config = dict(
    num_hidden_layers=14,
    hidden_size=96,
    num_attention_heads=3,
    num_key_value_heads=3,
    head_dim=32,
    intermediate_size=384,
    vocab_size=8192,
    hidden_act='tanh_gelu',
    norm='layernorm',
    norm_place='pre',
    norm_eps=1e-05,
    positions='rope',
    rope_theta=10000.0,
    rope_fraction=0.5,
    qk_norm=False,
    attn_scale=0.177,
    bias='none',
    tie_word_embeddings=True,
    parallel_block=True,
    init='uniform',
    init_std_qkv=0.0709,
    init_std_o=0.0,
    init_std_up=0.0709,
    init_std_down=0.0,
    optimizer='adam_variant',
    learning_rate=0.00244,
    beta1=0.9,
    beta2=0.99,
    weight_decay=0.051,
    lr_head=0.00817,
    max_grad_norm=0.5,
    warmup_steps=323,
    schedule='wsd',
    decay_fraction=0.564,
    decay_shape='linear',
    final_lr_fraction=0.1,
    batch_tokens=16384,
    max_seq_len=512,
    doc_mask=True,
    train_tokens=115200000,
    max_steps=7032,
    dataset='wikipedia_en',
)
Each number is 200 + 20 x the weight over the matrix's rms, rounded and kept within 0 to 999. Layers, rows and columns count from 0.

# layer 4 MLP down, 96x384, rms 0.113, rows 0-42, columns 160-191
193,208,221,164,201,238,178,193,203,196,202,200,197,201,243,226,184,198,177,185,192,215,210,208,233,205,193,231,215,222,237,189
187,200,191,228,208,162,267,209,189,191,235,203,241,254,207,217,201,215,203,238,250,207,222,209,196,194,209,238,187,230,209,135
195,222,226,181,218,195,215,227,201,214,194,219,214,187,209,155,226,211,270,213,192,201,237,206,207,174,186,200,208,211,201,185
194,194,194,213,215,170,244,206,212,203,208,186,184,204,186,197,190,214,184,240,205,168,198,170,177,215,177,220,219,211,205,175
176,198,172,182,177,225,165,197,212,218,201,204,216,215,226,214,214,170,211,175,167,191,203,134,219,191,193,202,187,182,210,200
182,195,164,215,181,236,195,213,173,196,184,189,187,221,179,210,171,175,172,190,209,178,196,202,198,177,228,191,201,197,220,148
192,207,207,206,215,199,199,171,216,190,223,191,192,187,206,207,208,206,207,215,187,191,213,193,184,192,161,160,190,193,206,221
212,186,215,192,210,195,179,210,200,206,193,191,221,218,162,200,205,182,202,206,189,211,216,204,199,183,193,197,206,210,177,151
174,247,191,241,231,186,217,192,200,216,225,171,191,220,185,206,242,217,222,202,214,221,230,173,188,168,187,165,200,227,208,203
248,222,196,179,200,186,189,199,186,167,179,212,192,224,162,206,175,196,204,214,221,206,199,206,227,166,199,211,214,244,161,232
196,213,209,247,199,215,195,213,173,186,201,202,214,202,180,195,211,233,160,197,182,194,196,204,173,214,207,217,195,204,211,168
215,196,190,193,193,158,170,187,229,185,175,206,183,197,192,181,204,212,208,197,206,209,191,229,187,205,218,231,188,185,192,215
186,182,190,206,204,198,205,220,193,233,207,207,213,216,192,184,219,229,190,197,251,169,181,196,188,182,204,210,188,197,230,215
186,218,211,213,170,174,230,209,205,208,206,162,227,201,201,193,207,182,195,224,175,211,218,186,221,209,211,210,203,226,214,164
182,244,184,230,204,186,235,175,200,239,217,206,234,226,205,207,215,221,226,235,219,172,207,220,171,220,219,208,203,179,214,213
199,216,183,181,172,239,197,159,206,200,189,187,212,168,246,161,217,213,198,218,176,224,202,186,217,222,165,194,202,204,228,189
164,184,203,198,222,198,179,215,205,196,190,154,196,211,188,227,210,216,208,199,203,206,191,191,206,157,228,206,190,190,216,234
215,177,173,198,168,171,219,206,197,208,193,195,181,209,181,207,214,212,205,196,185,199,171,200,196,158,197,174,194,190,201,176
212,219,204,211,246,242,203,191,215,182,185,168,196,215,240,202,215,208,189,193,222,208,189,213,201,197,215,192,193,212,195,230
184,194,193,219,240,217,203,153,207,192,207,195,217,183,214,216,215,191,216,179,209,224,187,193,207,207,211,239,182,216,210,202
192,218,198,237,182,219,209,186,203,198,222,212,190,199,152,166,230,202,200,168,249,219,204,230,201,193,194,209,225,214,207,223
171,211,217,155,200,243,160,202,226,186,199,189,214,206,192,185,188,177,222,177,202,205,232,179,207,204,184,227,193,216,190,229
205,184,243,196,264,220,208,178,196,196,177,215,174,189,239,254,182,183,197,164,192,194,204,232,221,170,178,201,206,202,193,166
181,225,179,216,216,212,214,217,220,172,197,211,194,172,175,187,192,198,170,150,207,206,208,183,220,200,197,181,234,221,203,180
195,208,204,191,172,174,186,210,173,232,189,170,191,170,208,229,172,223,215,219,201,183,192,211,201,200,170,215,165,201,168,218
191,193,182,168,181,205,171,214,189,181,217,185,196,173,205,217,192,159,204,253,201,210,207,234,208,196,232,165,189,195,190,195
175,175,198,186,195,195,197,178,184,190,219,199,222,190,245,192,177,181,195,186,212,229,208,199,220,206,195,216,186,189,202,202
199,195,201,192,195,204,168,193,197,220,247,188,212,181,180,151,161,181,232,190,198,186,216,202,178,170,217,178,206,197,189,222
217,211,197,203,184,192,236,197,198,199,177,221,217,193,220,219,178,199,180,212,207,194,213,195,216,205,228,197,221,199,218,193
196,197,206,185,173,191,223,157,206,221,188,241,178,159,228,223,213,184,200,196,190,178,209,229,189,189,238,163,222,192,200,187
222,162,198,231,203,196,185,227,211,226,195,192,200,179,162,178,255,223,220,183,183,200,197,209,240,185,224,204,170,178,169,226
204,215,172,222,151,182,224,183,197,185,187,218,170,216,173,185,171,208,207,200,187,231,182,199,194,198,221,194,190,176,199,174
196,213,175,197,161,200,171,190,183,196,195,194,176,256,232,212,188,200,188,211,199,193,239,204,186,206,183,189,192,187,180,209
223,214,212,208,204,197,211,210,226,197,193,186,217,188,208,201,176,195,177,224,200,170,210,229,195,186,206,233,219,194,225,178
198,223,221,198,203,184,193,237,209,209,200,185,208,202,184,206,217,193,210,165,204,175,197,200,192,188,190,173,191,184,229,192
238,213,224,194,178,192,180,177,194,173,192,149,152,232,178,196,182,199,200,224,196,229,205,216,200,193,167,209,225,196,185,197
194,198,229,198,206,196,177,227,208,200,192,201,208,181,230,225,209,206,191,201,162,184,186,218,203,214,205,164,191,193,217,197
229,234,211,216,221,178,210,145,203,200,221,218,201,204,207,217,237,190,196,220,266,226,194,246,184,208,208,192,209,206,182,195
156,195,217,258,237,199,185,230,208,195,184,214,218,188,187,194,221,161,211,168,170,184,200,180,183,231,179,178,208,176,200,221
231,199,218,244,190,195,223,216,195,209,175,225,168,192,231,188,186,209,225,186,209,189,197,226,244,226,197,218,176,179,236,171
183,242,183,215,183,178,203,193,190,181,209,200,248,181,200,201,211,204,145,174,187,204,205,203,188,187,205,209,216,209,240,231
212,225,196,173,217,196,235,181,200,177,176,229,216,210,215,238,159,215,194,200,173,200,193,231,218,216,195,198,199,211,196,211
211,187,205,193,193,211,181,234,181,243,169,191,203,195,164,195,197,172,240,196,211,216,198,204,183,235,208,193,225,195,196,229